Each number is 50 + 12 x the weight over its row's rms, rounded and kept within 0 to 99. Layers, rows and columns count from 0. The size before them is the row's rms in percent of the matrix's.

# layer 4 MLP gate, 1728x640, rms 0.131, rows 1509-1563, columns 128-255
096:51 50 58 69 32 67 60 74 66 45 31 52 53 40 52 53 61 38 45 67 73 47 53 71 53 67 59 53 43 40 77 32 43 41 69 47 43 57 47 29 45 59 45 61 22 50 58 57 38 36 45 44 72 40 49 26 26 19 44 45 41 71 42 57 47 36 57 46 58 39 66 59 56 55 57 42 45 46 52 24 55 43 49 56 53 43 57 59 57 41 43 53 48 46 60 43 57 43 42 52 60 42 51 37 59 50 35 55 56 50 50 46 50 38 45 55 52 38 44 63 61 46 73 35 57 86 55 44
109:26 49 38 58 50 56 40 34 66 51 32 47 40 33 35 64 31 36 57 42 58 49 54 24 39 52 43 64 35 54 44 53 27 51 45 60 53 59 55 61 53 33 55 43 43 51 55 45 56 58 65 52 44 69 41 40 53 69 45 51 46 52 36 50 62 64 39 63 38 63 49 63 16 42 47 41 47 25 59 22 46 56 37 46 28 64 54 43 51 65 42 42 53 50 61 55 46 60 42 49 22 68 38 29 80 45 54 27 34 43 47 28 57 44 73 38 65 39 18 66 43 57 62 81 50 72 34 52
105:49 73 57 41 75 63 67 38 32 36 44 40 48 48 43 70 51 46 56 53 42 54 53 57 49 61 64 46 63 50 22 64 29 62 58 42 53 38 58 45 38 56 44 59 56 41 53 23 48 45 74 34 55 33 74 48 53 55 53 49 43 47 73 58 33 64 45 49 43 56 36 63 50 55 35 49 41 52 46 45 42 58 59 71 51 63 63 48 46 38 59 52 61 35 27 49 53 48 55 36 55 73 67 32 61 69 50 31 38 52 48 58 38 39 44 79 54 34 50 51 51 57 45 30 48 56 30 63
100:52 51 59 42 26 30 47 71 47 31 38 59 39 52 48 58 53 46 66 40 48 41 56 51 45 41 48 56 49 28 43 38 44 39 36 62 57 41 44 50 44 31 50 58 51 45 63 50 61 31 54 61 46 43 40 71 49 71 64 71 61 52 70 54 38 47 40 78 48 59 48 60 47 57 30 48 44 28 45 44 70 37 48 75 56 49 50 43 45 70 39 56 44 45 40 59 31 48 43 60 72 52 71 55 50 33 48 60 40 64 49 55 58 63 32 32 52 46 50 45 37 55 40 56 45 63 45 42
099:46 59 52 58 42 75 54 32 47 34 45 58 27 43 44 55 55 43 57 36 48 47 39 60 49 46 36 44 47 52 44 42 57 40 58 33 58 54 39 28 55 25 46 61 40 63 35 35 37 35 54 48 40 50 65 32 45 46 45 45 40 60 58 66 66 47 40 67 57 57 23 66 31 63 51 58 36 46 51 60 49 56 40 49 49 63 55 35 37 49 63 45 54 39 54 26 46 21 39 36 57 51 47 64 52 62 54 95 66 45 53 37 43 69 43 38 46 35 32 63 33 50 38 52 46 57 35 47
101:57 51 50 32 49 59 56 63 37 35 35 27 53 26 54 63 40 73 57 53 47 26 48 38 52 67 46 54 41 55 70 32 34 52 35 41 17 50 69 46 33 46 45 55 41 52 28 24 59 41 47 43 45 56 46 49 41 44 50 39 54 45 61 69 46 47 40 47 63 56 32 37 60 48 50 61 38 65 62 60 72 43 48 49 53 37 58 49 67 60 64 48 27 40 41 48 46 44 46 56 56 38 41 42 41 57 34 43 27 70 39 65 36 31 38 30 39 38 48 32 58 44 48 50 42 66 54 67
102:65 80 43 54 42 48 66 40 75 39 55 64 44 64 60 43 61 43 60 54 40 49 62 65 39 47 58 64 52 66 52 62 46 39 41 48 56 67 44 51 34 62 60 60 29 34 55 39 64 39 50 42 62 48 69 44 37 45 44 60 44 44 57 56 44 65 53 80 53 56 63 58 44 59 53 51 59 58 73 61 50 41 56 53 58 54 71 54 63 48 45 50 54 41 44 56 32 57 39 53 54 28 43 73 56 40 47 70 44 56 30 64 53 65 58 56 75 39 51 30 65 40 69 53 54 35 46 28
098:69 64 46 48 49 29 42 43 40 58 60 58 85 49 62 55 68 57 60 61 48 50 21 52 30 43 52 32 49 36 48 30 56 51 56 58 39 51 43 57 60 44 57 53 63 49 60 42 45 50 66 32 80 47 72 43 60 78 54 38 47 18 54 48 50 29 44 64 46 66 67 55 17 56 46 54 62 35 52 30 73 67 63 39 40 36 64 24 53 59 54 52 42 34 40 53 57 42 47 62 60 56 65 29 38 50 38 46 64 50 67 61 60 49 58 33 60 30 51 39 33 49 58 56 59 57 65 71
101:56 41 54 47 48 52 65 38 61 64 34 33 50 58 67 46 55 42 46 64 53 24 55 42 47 42 30 33 53 38 66 35 42 45 36 67 49 42 37 24 48 41 39 48 48 45 71 48 53 63 52 51 49 50 61 54 46 38 61 31 65 50 55 60 26 35 26 66 49 54 60 39 67 58 44 56 54 41 50 31 51 66 53 39 29 27 46 43 46 66 61 75 54 51 55 41 48 45 49 48 64 45 43 49 56 40 46 45 46 54 34 62 40 24 36 46 56 62 52 32 51 67 55 50 49 57 42 48
103:61 25 72 49 38 49 56 58 45 29 61 47 33 40 38 71 78 57 61 73 58 55 56 48 21 44 42 60 52 52 44 63 38 58 42 52 57 46 54 35 50 33 61 81 42 69 48 61 45 72 64 71 47 49 25 34 65 41 35 47 65 26 70 51 70 44 50 43 49 61 31 44 53 35 64 40 52 50 82 34 49 49 23 54 56 50 59 64 65 68 34 35 56 52 48 30 27 35 56 57 29 50 63 53 55 47 29 38 44 39 36 56 27 47 57 49 58 44 61 55 39 61 69 33 58 38 46 40
098:45 50 47 65 50 48 56 65 89 46 44 50 62 49 60 40 47 57 59 33 58 27 58 49 53 52 25 62 47 53 67 66 39 60 44 46 30 31 44 49 44 51 33 54 47 52 52 30 61 64 52 55 63 60 49 49 64 29 59 24 45 55 65 61 48 65 69 52 31 50 55 50 46 51 47 59 46 61 56 58 54 54 28 50 36 57 57 59 37 48 77 42 47 40 37 56 31 70 41 49 46 53 45 50 45 52 38 60 71 32 37 60 31 57 57 45 60 78 59 34 62 55 40 49 31 52 44 63
097:30 64 63 41 45 44 80 67 44 38 54 58 51 36 46 58 74 43 75 40 49 61 62 48 43 39 49 44 63 35 53 52 28 37 56 34 62 70 50 72 56 70 32 47 71 80 53 32 40 81 52 56 81 44 48 34 44 63 59 27 57 54 37 47 49 42 51 58 67 34 60 56 56 55 30 37 67 34 41 61 75 53 31 60 28 61 57 44 26 43 61 45 65 31 40 45 53 47 52 52 28 42 25 43 45 59 41 57 53 36 61 33 45 41 62 48 60 71 28 45 58 52 64 47 41 61 48 22
099:47 58 37 51 47 45 62 60 43 37 40 46 17 35 30 59 44 58 49 46 68 43 60 41 51 44 46 41 53 51 47 46 48 48 47 51 62 37 64 48 25 65 29 62 36 57 45 34 46 56 69 31 47 53 57 54 47 60 44 37 64 61 70 38 57 50 42 32 51 50 41 40 48 52 57 44 62 39 28 42 27 52 43 67 49 58 60 56 40 55 48 38 40 59 30 55 30 43 48 41 56 49 41 55 64 66 65 46 37 48 64 67 69 39 43 70 31 52 35 51 66 67 67 33 54 65 40 37
098:68 52 40 37 49 50 48 49 54 36 49 63 57 66 70 38 73 55 58 43 60 45 56 64 69 54 45 57 50 55 53 71 35 40 41 67 49 54 63 45 50 40 61 56 73 49 56 65 61 71 52 61 51 47 45 46 54 54 63 53 61 53 42 52 42 51 60 46 45 39 50 63 39 46 63 37 63 37 58 54 34 51 45 41 54 78 42 38 62 57 60 49 61 47 56 64 45 57 57 45 78 35 51 46 43 61 39 47 56 29 42 63 64 48 69 64 49 64 53 65 37 77 60 43 55 44 33 63
096:65 43 46 62 71 45 48 49 36 44 35 39 76 41 70 62 51 57 59 31 44 55 49 44 75 34 17 61 47 39 48 50 34 48 66 49 39 33 50 38 33 56 41 52 52 33 43 42 34 70 52 45 57 49 52 48 44 46 61 31 68 53 46 42 45 48 44 32 51 53 62 40 45 23 57 48 42 65 38 53 53 55 40 72 66 55 51 51 47 42 63 57 75 49 30 41 62 44 34 58 62 63 64 54 44 63 33 46 73 69 57 57 52 88 60 44 46 68 48 38 39 53 76 59 38 50 49 46
103:37 86 42 50 50 62 68 68 47 38 28 45 50 48 46 34 57 60 47 52 57 47 45 44 47 34 53 41 49 50 53 71 38 61 44 48 57 52 49 41 40 58 53 78 42 45 33 64 27 44 46 50 42 50 63 35 56 57 67 52 46 57 46 50 57 47 50 50 44 66 58 62 53 26 70 54 53 57 41 46 45 58 57 55 48 56 60 62 64 23 37 53 74 67 48 51 41 54 56 42 36 63 30 41 61 54 50 47 62 45 33 36 36 51 47 51 35 41 41 59 60 45 57 60 48 09 57 44
093:35 55 75 34 45 37 79 49 35 61 52 36 49 66 55 56 81 56 39 46 58 41 55 37 68 51 47 58 76 35 37 42 60 63 51 60 42 55 26 53 38 39 54 70 63 52 47 41 34 69 53 47 32 52 56 51 56 43 65 58 50 29 61 41 51 46 50 41 33 48 49 60 20 35 51 45 28 37 23 67 65 56 65 51 30 73 62 54 44 59 39 56 52 52 50 51 50 41 31 64 58 26 26 54 63 71 52 88 62 58 41 43 44 64 55 59 66 53 43 49 45 60 62 47 48 53 47 57
094:59 58 58 64 63 52 51 49 45 63 40 61 84 60 48 29 78 46 44 52 51 41 52 30 55 61 57 35 35 54 59 60 50 53 65 64 64 26 40 54 49 61 29 28 39 45 53 59 46 46 51 48 44 62 41 53 64 49 57 69 48 27 35 49 71 34 51 61 50 25 38 35 61 55 55 36 54 65 52 76 56 87 39 48 56 34 53 43 36 34 42 55 45 52 42 36 56 37 53 63 37 45 47 54 55 35 46 40 31 63 45 64 42 51 48 51 49 63 63 60 45 69 63 45 54 47 29 62
100:48 54 53 60 62 49 66 60 39 78 44 42 57 44 50 32 41 39 54 57 55 48 59 45 61 55 49 59 57 66 35 74 42 69 28 24 53 46 58 57 55 53 72 61 59 30 45 61 50 43 56 64 67 79 60 45 54 42 45 48 73 65 69 66 59 40 35 35 50 37 44 44 71 54 63 48 64 44 47 37 66 51 35 48 41 53 26 31 33 52 74 20 39 54 60 38 29 78 59 61 53 59 61 37 39 67 41 45 23 39 49 43 42 52 42 59 53 34 52 55 60 52 33 44 61 31 79 32
100:44 65 76 58 45 24 32 50 45 47 40 59 31 70 60 37 81 50 59 40 49 39 48 67 50 33 58 59 36 42 54 48 24 48 59 51 50 59 42 74 46 43 45 45 45 35 57 34 60 70 52 52 53 59 55 46 38 42 58 44 27 53 49 37 51 42 48 37 49 36 47 51 68 61 33 41 68 46 45 61 41 61 44 46 63 46 44 43 65 49 57 47 52 66 67 49 44 49 61 60 62 45 49 65 55 41 58 23 50 45 35 52 65 35 48 26 67 62 58 41 45 57 40 82 50 46 23 54
099:45 42 63 45 63 56 54 58 54 47 24 46 55 51 44 61 93 34 61 57 60 70 69 65 54 58 54 29 43 53 41 63 51 44 50 30 35 60 48 67 48 31 35 46 64 61 41 56 32 61 59 67 34 33 65 58 56 57 31 68 39 35 53 25 49 34 44 41 60 35 44 27 36 25 32 54 65 54 57 51 52 44 58 65 51 57 70 42 54 54 57 34 43 48 48 25 55 24 34 55 35 61 38 59 48 57 53 55 51 36 50 38 37 58 56 56 49 50 64 67 38 47 56 60 54 53 66 38
101:50 50 39 29 61 64 56 51 52 58 46 27 33 50 47 41 60 79 44 61 60 68 49 36 64 60 50 71 51 35 51 73 49 42 54 18 59 47 53 35 59 54 55 47 62 40 42 47 50 31 61 39 40 34 64 50 39 22 40 32 33 49 44 52 59 40 51 55 54 26 47 55 55 35 54 57 70 49 39 17 72 40 39 49 68 37 47 44 68 58 57 50 55 37 53 58 49 66 43 43 63 26 58 46 54 42 58 84 52 72 65 32 61 63 58 28 54 74 68 37 48 42 46 55 46 65 49 53
100:43 79 40 34 63 40 56 56 43 42 49 72 47 52 53 51 45 77 47 58 33 49 42 58 35 42 33 51 53 38 57 17 41 65 48 55 42 54 56 64 63 42 44 55 41 47 58 44 36 60 54 51 10 65 32 50 29 48 50 41 28 45 36 60 46 39 92 54 47 63 77 56 36 64 48 37 46 25 29 54 40 38 36 56 45 45 61 43 62 48 36 47 51 46 71 51 56 57 64 44 48 65 82 75 72 50 30 57 45 39 43 40 49 41 51 42 71 46 60 61 39 54 53 36 66 55 50 41
093:42 54 62 75 34 56 49 55 49 52 58 55 48 38 44 54 20 24 48 62 47 73 32 43 39 41 69 43 43 50 58 35 53 75 53 39 51 51 41 51 53 42 54 36 47 50 41 49 52 36 22 45 45 54 51 60 55 52 40 48 55 36 58 45 59 51 46 46 40 33 37 25 13 56 48 53 49 32 50 39 73 64 44 48 79 41 67 38 65 36 42 56 48 43 48 38 66 68 56 47 43 49 56 60 47 60 45 59 68 54 34 53 42 58 39 52 39 38 56 43 66 58 62 61 52 45 67 46
102:45 57 36 37 56 88 51 49 64 49 49 23 29 36 59 54 56 35 44 51 44 52 61 30 59 47 23 48 58 44 51 69 43 46 57 49 55 60 63 46 47 29 62 73 48 52 38 67 55 37 24 59 63 54 45 56 44 59 78 60 61 56 46 36 39 30 39 49 59 33 40 58 63 50 73 67 58 39 42 82 46 77 60 49 57 49 53 47 58 45 43 44 46 51 48 72 33 40 65 74 47 56 45 41 45 53 58 41 36 42 51 44 59 42 31 49 41 65 26 52 30 55 43 37 40 53 30 59
099:44 48 44 32 44 55 79 59 48 40 48 43 48 44 61 43 49 59 49 47 36 52 57 60 61 57 58 54 41 28 30 59 38 38 39 32 41 49 61 46 54 62 33 43 45 65 56 40 63 84 59 51 50 36 31 43 36 34 45 66 70 37 60 58 57 41 43 61 53 48 55 41 53 66 32 33 72 31 62 44 49 58 42 30 54 47 49 33 35 51 38 56 50 38 26 62 57 42 50 47 40 56 59 43 33 69 58 53 50 36 48 62 48 61 36 47 49 33 54 39 33 58 62 46 65 35 42 61
102:64 53 31 35 54 25 27 37 46 38 43 34 55 63 53 49 63 36 31 58 56 46 41 53 36 37 58 51 44 38 44 34 47 57 55 49 45 49 48 49 51 46 49 71 53 43 67 56 47 46 60 53 66 45 35 41 54 50 75 51 42 43 29 32 54 44 48 70 61 70 58 58 60 25 49 58 68 71 55 52 43 69 43 47 30 62 44 22 40 69 62 44 26 61 45 59 41 52 49 57 34 66 59 39 46 48 35 19 71 45 54 70 55 62 71 56 52 60 60 55 24 46 51 66 37 56 63 50
098:59 43 66 35 45 47 40 79 35 43 36 52 53 66 63 44 74 23 72 51 60 11 38 64 45 15 43 57 53 48 52 67 61 51 39 66 53 55 81 43 76 65 46 61 53 27 39 51 54 34 47 50 53 61 56 47 54 67 67 60 37 49 52 61 42 57 55 25 37 46 64 42 44 56 25 36 50 58 46 52 63 60 65 46 54 33 73 54 50 42 51 35 61 60 34 50 39 49 41 62 33 37 43 59 48 55 33 32 50 64 53 38 51 66 50 38 68 51 29 40 49 34 48 43 48 66 59 39
099:55 44 55 44 69 67 49 40 51 62 52 42 69 40 48 62 51 30 24 54 79 46 60 36 72 59 36 43 59 66 70 51 67 46 57 43 43 41 52 64 36 45 38 47 36 53 24 45 43 47 51 64 56 53 35 61 61 22 49 70 54 61 37 43 34 43 62 49 55 48 73 40 36 40 29 42 52 50 26 38 63 60 63 78 51 24 75 48 44 54 42 67 34 61 63 60 41 81 38 45 26 31 35 53 35 69 49 41 56 51 57 46 76 68 57 51 46 86 45 69 46 58 41 54 55 72 52 35
102:52 61 40 26 48 50 48 62 60 27 65 47 56 49 60 57 60 45 58 51 38 40 45 53 50 46 32 32 40 25 56 62 36 65 53 63 47 50 40 34 49 31 39 52 48 49 35 51 60 60 43 66 48 55 34 18 53 43 66 47 44 37 47 55 46 45 52 66 38 37 60 50 67 58 40 33 51 43 58 44 34 66 35 63 53 52 53 47 41 37 43 27 53 18 77 42 47 43 62 38 51 39 65 34 46 47 72 43 52 26 55 63 52 42 67 53 51 64 53 48 73 45 33 58 56 49 49 46
103:46 34 54 38 47 60 44 53 53 62 45 49 58 42 69 66 42 58 66 66 57 35 47 63 55 64 57 26 44 23 38 45 56 39 52 47 49 53 70 50 46 39 37 36 33 44 47 58 46 69 22 49 53 19 55 46 54 48 56 32 47 28 48 48 35 40 52 51 50 53 68 44 58 60 42 55 49 63 54 47 54 57 51 47 54 53 55 49 35 69 47 61 35 51 48 60 53 50 45 46 64 43 37 35 61 64 37 46 49 47 39 36 53 48 39 61 55 64 76 27 46 66 34 65 58 65 55 61
102:45 54 61 56 42 58 41 52 57 57 44 53 61 55 48 36 44 34 70 49 60 52 51 41 46 48 61 58 60 44 54 42 24 55 37 48 55 45 44 42 44 52 70 58 23 64 54 73 57 44 65 83 63 33 49 37 54 41 45 61 61 37 73 45 55 66 35 43 69 29 39 40 45 65 57 64 40 43 43 56 60 52 73 30 75 63 44 38 51 38 56 72 38 52 48 64 55 33 43 40 74 27 65 40 53 72 28 60 58 62 38 48 65 47 52 72 52 66 49 55 21 66 27 37 58 72 39 52
106:85 70 52 69 36 47 59 46 38 52 48 43 42 63 45 49 48 49 60 32 43 61 62 41 25 64 52 57 51 38 52 71 52 39 48 39 43 52 70 65 55 55 40 48 53 53 52 38 57 49 48 61 57 59 57 62 64 37 42 24 43 37 38 42 68 52 22 50 50 51 43 53 66 38 38 40 62 50 53 58 48 49 30 57 50 55 71 47 57 54 28 53 54 67 50 52 40 78 54 46 57 66 71 54 32 48 47 76 54 35 55 60 57 60 51 47 55 43 51 68 38 58 58 59 44 47 49 67
100:44 64 57 44 45 46 58 52 52 43 56 55 32 67 40 54 54 52 49 56 64 42 34 47 76 59 66 64 49 69 63 54 51 67 71 59 52 40 43 72 48 28 79 56 67 63 56 32 58 34 49 30 57 35 60 41 51 50 54 52 53 48 35 38 60 64 74 34 38 70 37 50 59 52 50 36 42 40 58 53 51 63 69 48 42 55 53 51 55 46 35 47 68 29 60 45 38 60 45 64 50 55 51 54 56 48 53 59 48 40 31 53 53 55 48 55 61 55 55 56 66 45 55 64 63 52 49 44
094:54 38 48 32 69 66 79 41 46 42 46 36 62 74 41 51 54 41 60 53 43 36 56 65 26 43 34 19 42 55 49 44 70 56 46 50 80 30 55 51 55 40 68 44 56 75 50 36 48 52 56 38 31 27 50 52 55 42 57 57 68 47 53 34 48 45 53 57 58 41 56 53 56 53 60 15 53 56 50 36 59 54 37 40 75 51 58 51 46 50 63 37 53 57 54 41 52 67 56 22 25 62 55 56 50 37 65 36 38 64 47 36 47 55 66 58 49 58 47 57 65 56 53 55 22 56 51 47
096:53 68 54 63 58 77 43 54 37 56 41 44 43 26 43 57 77 43 51 47 60 34 36 41 59 55 49 67 37 55 43 54 48 50 49 46 48 41 51 37 55 54 50 46 42 44 51 43 50 66 47 39 41 66 54 62 42 67 59 56 59 59 45 53 46 48 71 29 29 63 41 39 57 58 56 42 32 50 58 53 81 63 62 51 41 31 65 56 53 57 58 52 64 52 20 56 24 45 49 48 66 53 43 46 50 46 47 44 32 57 62 57 59 42 38 76 72 49 36 49 54 21 57 51 49 63 64 42
095:50 63 58 33 47 51 42 66 56 75 50 45 58 38 53 55 30 50 40 50 49 58 43 44 32 45 64 58 59 62 59 42 53 59 50 60 52 24 51 58 53 61 35 31 08 58 58 50 72 49 57 44 67 51 64 49 50 38 53 46 67 44 21 60 70 43 43 49 49 51 60 53 43 51 73 55 67 54 32 48 68 47 61 48 43 64 32 62 58 47 34 54 32 40 36 41 31 45 40 43 65 50 34 46 49 50 38 76 37 64 41 39 51 52 49 61 66 39 56 47 63 28 62 61 76 50 42 33
101:53 51 62 17 66 40 36 59 58 76 56 58 54 47 57 35 48 42 57 51 46 47 37 19 56 51 36 33 66 43 43 50 44 47 53 46 60 56 36 50 50 52 55 55 57 48 33 55 23 55 50 46 39 50 59 46 37 45 42 43 65 38 53 36 39 48 63 52 45 49 49 44 45 39 47 37 52 58 47 67 54 47 55 32 39 50 64 25 48 72 44 41 45 54 36 61 69 53 56 53 37 30 52 38 62 49 44 68 73 67 60 31 80 69 55 31 53 48 45 38 62 50 61 63 46 63 31 62
099:43 59 75 63 52 46 49 57 62 52 37 57 52 48 43 40 49 29 61 55 60 41 62 53 37 62 71 56 71 80 36 55 49 54 55 58 77 38 52 58 24 34 70 67 58 44 47 13 68 45 50 52 38 53 44 53 47 39 48 52 51 48 63 63 58 50 58 45 42 38 48 56 33 61 64 47 42 36 47 43 46 65 42 65 54 50 45 27 51 73 36 45 51 75 45 47 43 50 49 62 55 54 42 42 58 57 51 51 54 29 34 42 37 60 47 46 60 36 50 61 40 49 51 51 36 33 49 47
098:53 72 42 53 49 41 57 35 56 43 54 42 53 51 55 62 62 62 62 48 56 53 49 67 56 60 36 46 55 48 54 42 42 54 48 48 59 47 62 58 56 58 58 36 14 07 49 56 31 56 41 37 41 46 46 40 32 43 68 47 42 28 37 52 56 30 54 42 51 54 50 78 51 52 57 42 53 52 41 32 44 55 42 56 61 28 56 42 50 36 44 51 41 58 45 60 66 36 51 23 49 54 32 56 79 63 43 54 52 44 35 36 39 46 44 71 57 46 71 37 33 43 46 39 45 62 32 23
100:77 50 64 53 54 45 48 31 35 61 36 50 25 70 44 28 59 53 65 58 41 51 42 62 58 36 70 58 58 47 65 61 53 59 63 27 44 68 43 45 58 33 47 45 66 25 37 54 56 58 54 54 25 51 41 67 50 52 44 63 76 50 38 62 65 57 63 63 64 39 60 33 65 50 70 54 49 47 59 27 51 47 65 57 60 65 41 25 46 49 53 50 50 46 64 53 30 66 42 34 39 50 48 58 54 54 36 32 47 39 33 47 41 39 54 87 53 47 64 51 43 32 61 26 49 58 59 13
103:37 54 45 32 85 56 48 60 42 33 28 59 49 40 79 65 38 54 49 34 64 48 48 40 42 43 48 60 56 36 39 41 39 56 64 52 51 57 49 59 63 47 34 56 55 61 56 40 53 27 61 49 45 56 50 38 56 48 54 50 38 53 61 43 37 60 48 54 55 56 48 27 45 53 58 47 41 48 41 71 39 38 49 44 43 41 33 49 37 52 52 33 31 54 68 67 60 63 34 39 55 22 33 45 59 44 47 66 62 46 51 37 42 45 71 43 46 65 45 54 60 37 38 56 55 60 60 49
102:35 59 56 48 27 59 22 28 46 38 48 68 67 33 43 40 36 58 60 36 42 67 46 40 55 47 40 71 62 39 50 45 60 55 29 42 35 78 31 51 57 52 65 54 67 40 46 55 52 38 51 66 53 53 71 55 75 42 56 46 58 51 71 74 52 77 32 47 63 45 72 50 51 65 50 23 38 47 61 27 60 40 40 45 67 35 54 54 61 39 44 64 56 41 37 58 63 57 39 39 41 52 38 55 68 49 39 51 49 51 57 54 42 56 49 52 45 34 57 52 34 49 42 56 62 43 44 58
104:67 43 42 49 42 38 89 63 39 46 40 36 36 29 65 47 60 57 54 57 62 56 45 45 31 64 35 49 53 45 41 65 47 54 47 53 54 45 50 39 53 48 54 70 58 62 56 39 41 49 35 45 52 52 56 54 44 56 61 56 47 55 37 59 46 58 52 33 54 41 67 62 45 65 45 46 70 30 52 61 65 58 70 77 53 46 39 43 52 53 51 35 21 66 49 45 67 60 62 54 63 66 41 38 44 63 53 53 50 58 39 60 47 58 68 46 57 47 51 36 57 75 52 31 55 28 34 57
100:53 60 44 68 40 48 62 70 50 50 61 66 76 67 53 21 62 37 53 44 46 68 58 62 51 47 44 37 67 63 74 55 15 43 35 59 69 42 62 55 66 53 55 50 60 49 48 56 48 53 61 68 47 68 60 75 57 50 58 37 40 50 54 78 70 48 36 43 46 32 49 54 70 70 59 66 58 55 40 54 45 38 32 50 46 42 53 46 56 37 38 51 59 64 75 72 49 44 53 42 72 74 55 42 48 65 65 64 62 54 57 50 53 50 45 32 46 56 38 45 64 81 44 49 51 21 63 60
100:56 47 64 48 65 53 24 67 40 48 49 42 49 57 57 52 35 61 32 58 66 51 42 54 67 55 37 48 53 72 49 43 67 63 61 43 45 38 36 47 41 46 60 57 41 47 50 51 62 33 62 48 49 54 64 46 63 46 38 40 58 47 41 64 40 51 45 56 60 66 62 59 60 53 32 42 53 54 44 27 63 46 44 47 32 52 63 51 54 41 62 44 36 44 45 55 44 19 46 57 37 57 45 47 38 55 57 54 68 66 40 63 47 50 53 38 67 42 43 36 31 50 49 66 49 40 56 54
099:44 64 39 73 55 43 69 53 59 43 38 43 51 61 58 65 65 52 40 61 61 39 53 37 57 51 56 67 36 63 59 78 26 55 38 47 62 38 40 50 39 56 56 37 26 47 53 53 50 46 46 58 50 28 43 48 37 50 51 62 51 64 49 54 57 48 68 55 21 47 64 49 59 51 40 44 38 67 74 54 44 44 55 41 46 48 46 38 50 12 47 42 41 74 37 46 51 62 46 76 57 34 56 46 40 33 62 74 64 49 35 47 43 64 48 56 70 48 42 43 51 70 47 52 45 65 80 41
098:74 49 42 58 64 29 51 50 38 74 61 49 36 44 54 35 71 46 35 52 46 75 45 64 36 53 52 39 72 50 43 49 70 49 53 71 56 41 57 65 49 59 56 42 58 35 25 44 57 45 50 36 74 47 54 25 53 53 65 45 55 30 51 55 33 50 53 53 47 30 49 53 71 29 63 58 37 47 59 37 54 66 41 56 45 52 57 52 51 39 47 43 75 52 61 58 50 63 43 62 47 54 39 41 79 36 54 43 70 36 37 31 68 54 41 52 66 46 35 56 59 35 37 39 67 46 40 61
101:47 47 51 65 55 33 44 84 41 58 24 68 41 46 40 31 42 34 57 38 52 53 70 53 36 73 20 33 33 43 54 48 80 82 58 48 49 27 48 54 52 52 51 56 44 52 57 51 30 48 70 38 60 45 40 64 49 50 34 51 41 56 37 40 59 60 61 48 48 39 55 49 56 43 58 43 49 45 53 44 48 62 34 42 58 23 46 51 51 53 38 40 46 47 54 46 65 46 38 30 61 40 45 42 40 45 47 51 54 40 37 57 69 37 78 53 48 61 35 47 51 39 49 61 51 58 40 49
092:50 41 48 36 32 71 48 21 46 46 46 62 59 41 58 38 72 63 46 43 39 46 39 57 56 47 63 46 63 43 42 58 30 36 38 59 43 76 52 29 22 40 40 29 37 35 56 70 55 35 67 58 41 66 43 38 45 34 67 79 44 53 87 60 48 60 52 61 64 49 52 36 57 55 47 47 26 39 49 39 50 63 52 38 69 49 41 65 55 58 42 61 42 53 34 47 52 46 47 35 41 23 36 48 52 42 47 85 53 59 38 49 43 47 70 51 68 18 55 47 37 68 39 58 54 57 56 38
097:41 49 43 62 41 56 58 41 40 46 37 39 33 47 63 44 62 52 58 53 57 42 45 46 50 40 45 46 63 59 44 47 39 43 49 44 58 33 44 59 61 33 50 61 49 21 48 28 50 58 60 46 80 66 79 59 40 48 53 43 48 57 45 41 31 57 54 65 45 53 51 56 47 59 62 58 55 56 46 78 60 50 59 58 48 45 62 62 58 62 51 56 25 46 58 42 41 41 56 80 59 52 44 37 54 39 50 68 27 66 53 57 56 28 85 69 55 50 37 20 69 50 57 80 47 43 31 31
099:50 26 41 58 56 50 34 22 55 43 53 48 52 40 56 43 80 43 27 57 28 47 58 85 48 54 57 46 52 35 46 47 54 48 53 45 36 77 49 62 56 45 59 77 65 49 41 64 51 48 35 58 50 45 51 69 57 53 46 56 44 65 36 51 61 55 48 61 62 36 69 47 49 42 32 37 55 51 38 38 33 45 46 49 63 58 42 48 26 62 77 40 66 49 52 37 54 27 69 50 57 57 57 50 53 44 47 51 64 57 63 46 29 34 41 71 23 57 59 40 49 36 47 46 68 58 66 53
102:41 76 37 50 27 56 46 60 63 19 41 46 58 57 44 32 31 56 46 61 46 40 56 50 60 47 66 51 46 63 53 68 61 57 46 47 33 48 49 38 57 44 49 47 45 57 34 40 46 57 59 38 58 46 43 54 57 42 64 62 59 54 39 54 51 70 54 50 69 63 43 51 46 43 49 64 55 37 48 53 47 51 43 45 41 33 46 20 52 46 49 52 41 35 53 53 58 45 50 39 32 72 46 49 37 40 66 57 67 57 70 49 45 42 96 68 36 58 31 59 54 36 38 38 47 50 66 56
094:38 65 26 34 40 32 61 41 42 58 65 21 54 54 40 55 47 57 49 52 48 53 54 28 65 50 58 31 54 53 59 50 35 44 37 51 47 45 34 37 46 43 40 63 38 44 64 47 59 46 61 49 34 40 67 35 37 65 40 44 72 26 49 54 54 51 53 38 56 45 72 40 44 46 44 51 51 64 58 27 64 76 52 62 35 46 50 56 29 51 80 51 59 31 62 54 35 76 64 52 46 51 61 63 53 41 51 61 41 54 44 57 40 54 45 31 64 58 48 27 60 56 39 54 55 51 31 33
095:46 60 62 50 58 52 41 40 75 31 55 65 34 54 48 56 44 71 62 76 55 25 59 53 49 67 52 28 63 47 65 62 36 57 44 55 60 29 67 70 40 43 35 47 46 51 35 42 49 60 43 39 46 41 51 67 66 71 47 55 50 32 65 59 29 42 67 46 61 49 51 43 34 68 58 35 26 60 53 62 57 30 49 51 61 54 79 63 63 49 39 65 54 33 40 34 48 66 53 53 78 70 64 50 55 39 62 46 41 37 60 56 36 52 64 46 57 30 46 48 43 40 34 57 54 47 53 57